Each number is 128 + 24 x the weight over its row's rms, rounded and kept within 0 to 255. Layers, rows and columns count from 0. Numbers have three digits each. The size before them is the row's rms in percent of the matrix's.

# layer 10 MLP down, 384x768, rms 0.126, rows 259-284, columns 0-255
098:132127112119165112136129157116108128119135130127134138139158163160106120116112122140102096111139157159132139143156107117121106139117110126102191102135121102084096124154134102165139110130109145114129096097123169147131101092148161119121142108119124089106086123131139147137129088136097110137122142107106126182124133121105128126137097169146086146095102123122130107092118129147107139146101120148148155131118128125155071161145121100125137105131125129125142150141110113111142131124075096071130109132130119101152113161126122183123100157152163112134163061082109086103133140119125110118153137136118113083135109118151151150144117109146121160102116064141121102163136133128122095166193170127077104132146116129180098112115158096127148102111106137112107162122135143166158082130124132
096:154101128086114103160136131143136156154167118130096115130114129119177168126117108167125116131125114120096151168151143134079115099131112137126133145147162076106152124069159149100081110098136157082166084122136109107133105136103063095122125154128134169168125126109137127118142156111110122142112195125118099128104128155189157137140143161112112099111120168153139140140100134133085127139118108131120154117121138129114095114107084087121158136135112132129134115146101104132114139165159144120132174129089180139130142138154119105149140110171152119134073128110136122143089107116145097131091139159136168139130112140138111089131095094100104111100162139133137158150072135105151091157085159110121153078116174148134112134133123076150125142117199116093172134128151135171094072152167127
099:163129119152115121142136126112151103135105154129083126149104139142149116117145140111146085098108109121098141077124093131106134125101119131097059090126127109159166153132134111114159116097082119151121122153112123117125148107111093141121134136148142115117119126109123104114136166166126166098103106110127144134161126090076153101106119098133117115150082116131167134071132107139133151129126141133141162134188092107120148115145148147167106110117135158128139083112107098092127124079111084145126093127081149107137095163118124134130130102128134153078166128062065132160145111102102158125167142132149118130134111123102078119138127120161117093101100090111120116153104090110120135127100081109104126107106115107078157155088149136130162168151150142104146118137140111085131107120168130
104:117081130126130105110108112137131108155119136109136141123100105106142103103089141098173143125160121088166115128152107102126155179178157104138129107098144144139118146128092126182117133146109119138112153111159110121105117088176136137120076148163144109071149139123209093125105111103109160163124109127127122140136132108105112136111080057126121153195146121133127138155130110129117115176149157110096106115126123152116131132129094143150121197128134134145163143122151164129128107120136126103150180134127148124133121129117114130114097157151133129154119105129119113121118161137134153126110095106125130135129102138114144116091114152117060131114133109154093123126166161077105115112201128125107097127090112105143082155144151150116124124141089098098121136098111096159142147179115115
100:150169127113134109111112096156128122122141175145130103171148112144107117144176078132116123145135118187100166136095154142172130117128085156119153134121130115106127124117124101170137081097148136120140145155118186142139097151116125116133114122123109140118137124160085155148149136174130116146148132086117147117161130192089167165121152125145091098128110074096119120128140120128113094147096135133117133102144125153136110153104102101094161120161127088162119116147133140137113130169115125154150065125125125150150115108138117103113152120116161136105138177166136142092086106161113115121106116120137128145108155107114104104106134109088128131145111124148113173118171135148110122109151136146155158089133112109120146133141123134169124086152163107164144141141162117118089127181136116
103:128137116125099103087115096121125111133123163138110131168104189136166158155139140183127090107135161119127144140137173095131142160122114170107141150116103126088125170162087111135099110116079139125171143103126094128130146112131152142104158101120168138119177097151123100088138152157113125142112098122109125180126130144127180131134135140132138122189107135123095126153116116126149119136094108092154117089134126131140116148074130131111180123152130117127125138114147101145110110162169138153104127158099152139089131138150131145120108110123174101120124099120144117100106162120121126190083117138109116169102116138106144126174136138173097105133154139136162113119140128144159101149120100118102088162122129120149127099113159129108100157080113146117126084132130086101136097159108165
100:134136124163135123145141103109084130146071105162117118108125080134190078106139128120084116134105133136127095148133097147161104155079127143129121136140108164114140130115131100135099120132113145146124160156114128108118152122087118123111116127139169128111142146153171122100119112139129133119085153139130136115074124151098125118134135111103079176133138124144126134132148112198153113075110114144131152142158128126158138173068102150179121113094123095116103155140153128117136127121157149102148135123122120110127122099168113196102103111139103127136121092140109140129139080106150155092129113083131152144136119153132098135147108143129113142153122139138119109153124094126154089147128112103130129119112111140137132119102119157124142105100150157169130096121107149140114129147076116
097:129136152114091117134123124081131139082111112085130122159123083126171090112119128106106159120131127141119137141115133137152115126114116173111113095144074121098165113122097125120140162146125114146139172130064143134098130149130172169100094099126138088146109162161130140117157120119134119119111117146142119117151129162134079149097116116138110123088135117129056122139153121133129100104147123167100112161083086114109111122138140113130111154148106109097161150117137160152135153127140132092119115105139172131144154112154150110104067158103106129109127112107120105111095102117143152105117105094105106161184146103156113172095089157086103118107156115150117091114154187153107125168131137129112153131117154118190157109132113108084146117089123150160118133112093139127137133139142184
097:124148112131107117107114158141139153090147152156091109120137128132114151124128102123087151133132072103106082117123112120132126128137129134164122068105126154131125135158120146123088166183150157103138151139136112159163083151123115103116132123110134099126094150108132165130133182164140121093079154147125140127141130092117120142118093157117120118115131171133105139150124099153133111128114112146140175149113152108122095178143105126134114170076091132141133125152121055091130151140159119157121111114119096137148123161170141136138105096158098101160145136124119124141093166118143121094180104163104102159143133145120152147124136129143155172125110118129126135120125131142087159117157171143159118149121128092144155080161098123129154139148142129061113141117114154105096103128087089
104:136158138165107110128123161154153107121117146160143134134129110124120143108084121140152109136136148154137120102099161126145165086126126117097121181163152114123100161186090141102187124114105128140134101122132138162134103081118110165157147150133116129131148155143114145080099134119104114112101129102121142114126121128121126130168112094100136127137093132103103169131105108145095145167098181131103126122120143129102122134150123115122151125100139088118091095149109097136112122156126138154109150138114148109122081146196136116090164143095126128160137107114147133090125130114155126156145124129107102116158126122101176136121137116113109150130134091152129119099091097147096176129121107145118132127116100160106115103155129141069121087125111157107137124140097156145106097116135102
099:151126116145086112080096113110138141142185180125158124096116128157102115135114093108140134115126080148130166125118092154135145139095120093176196118085121104130158138070173113129083166104085116129093158149147148124123114083124169069113098099148174117151094115124125134113136135160135151165101085134109131103117132148114162107109095119110145131116154121102140092094130118164113127148150125150126161144148142132164145159134156115116126102116150127140088111126088110153135157113119133117144149171134110097106105143154154124123118124104088153132133125103135172128103125128140129131137126115134109159089111121105141094091168157096121125119123147126110134122093154119151100116160129151135081077102127147123123167091098126133115126152133159166127152136151073108108113139152157
099:119149150160109132105124151110142159127120121175163101144118117104129139093135131151118159133160109099113103153137156118114107116144119102135095155111168120103158110124153136087138144097151156126089118125132156126110113163157121131137121105126115148099135157128142159143112138134119084090087123150110099151085131109113137117131128113145137139097103118153112093185123132097101116126126108120142134129159123119117131151099123172095152114141150128150113107162126150124109166108147147117093134156115141132113115156158093127151137154153058100113105166087096165113104143080094115168140093131139138108103143130098168108123167120144113175158090106112160119130171133139082077121109133121109092123123133126131143090109101172103160134076150092080081147192095168085133174143104157
097:106107161160094153140090150133088105091154144132158143157144137133149096116153099158068142166139127161134126145147150173083072137163107099163104116125154099113106108139129142057147106156115133111118133127142135171126121136159130119110170139139091134107106110101129134164131117125163170130120119122111116122153137098110114136127151137165134124159137111164152138142119150151099161129104107159139099161133161145146154101182091141143132159160157098107124136119150105107145118193185143124109148092171153138112076086133131122132098131131159150106121117161133067143103111103102128109142113116141153132126106100117143131153121172130123129111147120155162147109129145150116140154121166133167144133145122103117160100166110120140116164155140133099118085114108135074147081114107140
099:115143092125108132177145121148131109123140093132130144097133119110138147132139164087115130115155105116089170081158141134158110097096115130094153068129131124118098153120108125102155128136133125164151143096169140162126096154069164126131126191093095131123101087122187106126168145111109116139142152090152118143133130164148157132145130125139108148198123139110139164141130174122133124112169145127067122164132156109136133112125164109118110135118124109122154126174142125137119088183109105130132132088117130166105123107178132115117133136126150137159154143126149147116117164207148107139114159109135147138079117132143139164095146132118135150100164144122084104182098153162132140129080133108133146132146125122104108138136161136169123124118100135087155116169140122153120131102115131
098:115141160127125129142129068133144105141123096184138129146119107165135157146099125155127132141132146103153095165122125130097113101112108144163111119146115107115149108124114105090126106106156144110110121095112103119141113157133193121147147158071154159168124132162142116135134154117094134111150133115124085123141132116119181094128140180146132136127147141125099128164163122151138122141138159146152125124113105098139122100126092127141135156109106209145180119178109124117138121142131146123124119121143145120106153177128154123106110116066138157089136100106135142137177138151098112074159105112129121121094123169145119108138119127108156115095137128154093115108113148150113096075128128171188137118167105171089115096086095104109137162145079101148127149153124073143139123106116130
097:151108103120102060095092102134136189077133127132100120095112169149162122121134100113134146105155100164096158106167126150105163171142144106138104078138153184136130106145118118150128145160163131128126123132139127075092132110148119108134169146115128111129115109081102119139147128169133118136122118109130134146122128136104158107107125135135137146137152096097098095096115120125128123078128156108104156115096102121126104155090129128110103135111153133116175145146160133128110107086172180129124139129135145102128149140098135153100143136160132125131116117106111134123134098136158135138177116156088116143161093078092131111113117139131095147131102130131126163140102196092090110122106132139146125095129129154143129152114113146091096137133113110142133155171121129120140155088174114
107:155162138184152139121083138137141110091097136101184152120139128080132127174090142164172095138135136125150109127145154117107124102152141143094139144117145119133114086157158130101174110110128073106116114126165108117109107133121120123175117121114148113092153125133095165154101136126103143151118102097117141119144134153132108131129136114126108097137123098143122107108129118142120134094120116160146132122116141115097112148142073103130105148124155100121103124145122123131125105166126117088116141117162066130146139159099124182154175082154125133114169138110110105130126129088146116102134099142152128120142128115147090157138127129118147116139133118139136114137134115120139156109105099110140121102121149111117104154138155162105115151130150133156132109143116146095164073134077139
107:157143124134141146103124138073144129134122127125143131130118083130102178116119117140118087107162103171117146115158126148180083143119123106113131143138114131113127101138123135141140112124163147077117151106186147171135132136126122152090184100143164151122105118134135151165128169119160137150177155135154137098113129140137109144114107114122110138133135131153158080100104117126136093115124123164132146166074144087112112126127107132210124129146137170110123130117129090142120125102098130090109148118099156126130133146132151135132141150070098081140148143187092149149104161121129129097134165142118145112141116123123139164144146152102136148151143128130113167153134084102136124095166145119174106103137140112148135117152160103105156163128160075139127170106170113115104118160175143
100:100129153066107110141123118153145086122135121136108126146106109075143123140152099105118105137144101096122138118104102125093136119119108161116153111099125148118118108148121145161156108137163140161103104111107139075130103136135154171149105166103147174138127125089126113094131105146123090175139110129175131108146133124136112113120113099131104139163139121156137125143116139168160151103101138162151146116141103187143147076151114168132101142115139130184157125103127089116130089128101126074138121149077106111117134107155146176140101124149140117122100111140160105138111151101118140183124131116144132149114101134163060187111145132157122112158133118132057079126134121113156129112134119132128189143117101126097123135135096155119122128133130104146164083114139129126129119085136112
101:114142103131146086116133128069137125132096106132133104144113153158112133168112155125149147105072149173168115134125129142124113161112135146112150146133096110147155167106158136168119114145150074123099115177118098136140123145104163132129082141168133128145148146119101171115167123120148180163142119121153127070111129167132150120162173138143162149117112156150122148126113138185119096120130131148150104131108110158126138115114154185130137166130114133136112107081112064092134103162089121107121142181119170161112144095096129162149108125182163102115119116119142116115123162104124156152115128128107120096148134101175149138117082117114085106101147158164151159129090144115139143149089143136140106114082144115121116147150111124092173115092155177102122153127159133135112184177114148
099:155187126113153144125117110110114123094131119150132101098139144081107127087157137133144157123138131127120140120098108157154152117161167111107117136135139112118103088137112176198123106141148122124123109155143131094137128117131081150163149121122107129108160140131033129142137128123105187121167168140105128127087128148164130131180105179177111078130099110126113157106136143120148149153137130155149130107140085138174121143135130129128188132128118129178153153181143112123088108139134092150129120092128136066126128101116142116143160119159155121125145112121140117117171109099093131100142178125085105119120141152126146111167122139142117169154089136067158092114137180120053092079142154147157135076149139126137136109104092121110110118127118121177129129131175111122180122146099146
101:121174139113110116092142143121097148169139062123112117113158142188148181136126162150110140116107122154110089127113082103138126145104184137130108185111093136099125116123130146164119086135132084141122115119115106175124116187116176150104158138133123133138135103155134117136155157102085099129103121074153131095138129161126132117114122077148142132109114143129155088184124118172137076149117134146123141139094137091152121136099110109118120105135139111149142111118097135145124089151122134086110132138117125152124112110128174095155106104130108137113149139080102120152144144141115140116157121097110144090147098123129119110112116119126108125110164144129093092147113124162119094112133085150128156184131126151135139116092115149150133134112145147136192137147149139112093083098131108
100:188167109145128127170133117168099122168158112116112107145193161163122116142148127105075136151171162144128151138171118149129111177139095127128124136105121174159092136131119140083189131134152156184173161126132093094157156170141090091117118139162136115130110158113143166124163112143144159150138122128113133142147124131137125155139092156101111120085145081156117065081147121103150168103132149130143117115124120132126142127144124114126126126133112127114145117119126141113148132191119144097137149128128098132113126139135154126119139094105124105102123146141106149134138112117140164104149101129116120169162112139116116127139136162065134113087123199130125083156095090119114137110115134130168135131145159125145069167139138157132166118148122142119126159111144132133147123141160123
103:144116134151138134154089139076086114170107128167098122128163106094125109099133161148150107189136100134145133123144077108152097151119173096159114139125149099132101138143147144121123123157141120143104113077154160086119108166135100123132122126133075114116159091131134131114146099097111076132064075130102135126114116149141102110118117162148112130152137164148131140163154163098144174118156130118157142112095151138131103130149108108099152113105123118157121128149146119114109118137137122099123105150125143152141136147103144138137153124135149104132153117137153109110112161107113099141077121090129110138142153079139096141128084089153103151098146145137112125121133079120084139106120130138079139097140081118151177133124128147123126129121127147123114118131103096152150136181142120
102:114136123101170148112082121095167119122152120107157145125126060098154154124149110122091112078149120155175159107091080169102123169124122088042139155117132119175162122197123153141104106144132158122086152092108130128136102110143137117158097134139097130160139153079101131081129115132131154101135098103173093174151130144146138131136144175135159137151128115142120128135167135158131180136143136124121121143145121108165083089140102126136121141134099143106124128116143122119099118073128117142130208155049125144096121167132131132103097114147162096153105136154113159146133165159148137197128118152099148124145147155096142110160083127151164152101113119097127116132127113163127133136122158112118133123144114141119112136123121109129106131162139124144143158136152101106168103132106117
102:106168153122140134122148144162145135124100133125141122096102148110125121123076117094124125148134122092150144096088134140089141136095141139146160151108110122112121124126122148113123134163132106179091090109125125140101133119079164159084168097097108105103150131102118127095145111141105117134184160129147144144095126170132146163130136136097108131213141123137101125167106139112133121138147166136130167087153169096113116107111189171132102127132106101104139146124096176160113168145157205095127138123112142156170135157113109118118130141152131130112145156139150141173137097162168104135185126116125126129137121157149116125123103138119132093112096145135147128167119083115166175159131101139118116114117138143142145137099152128128126125146102172117089089125118156175126113162127129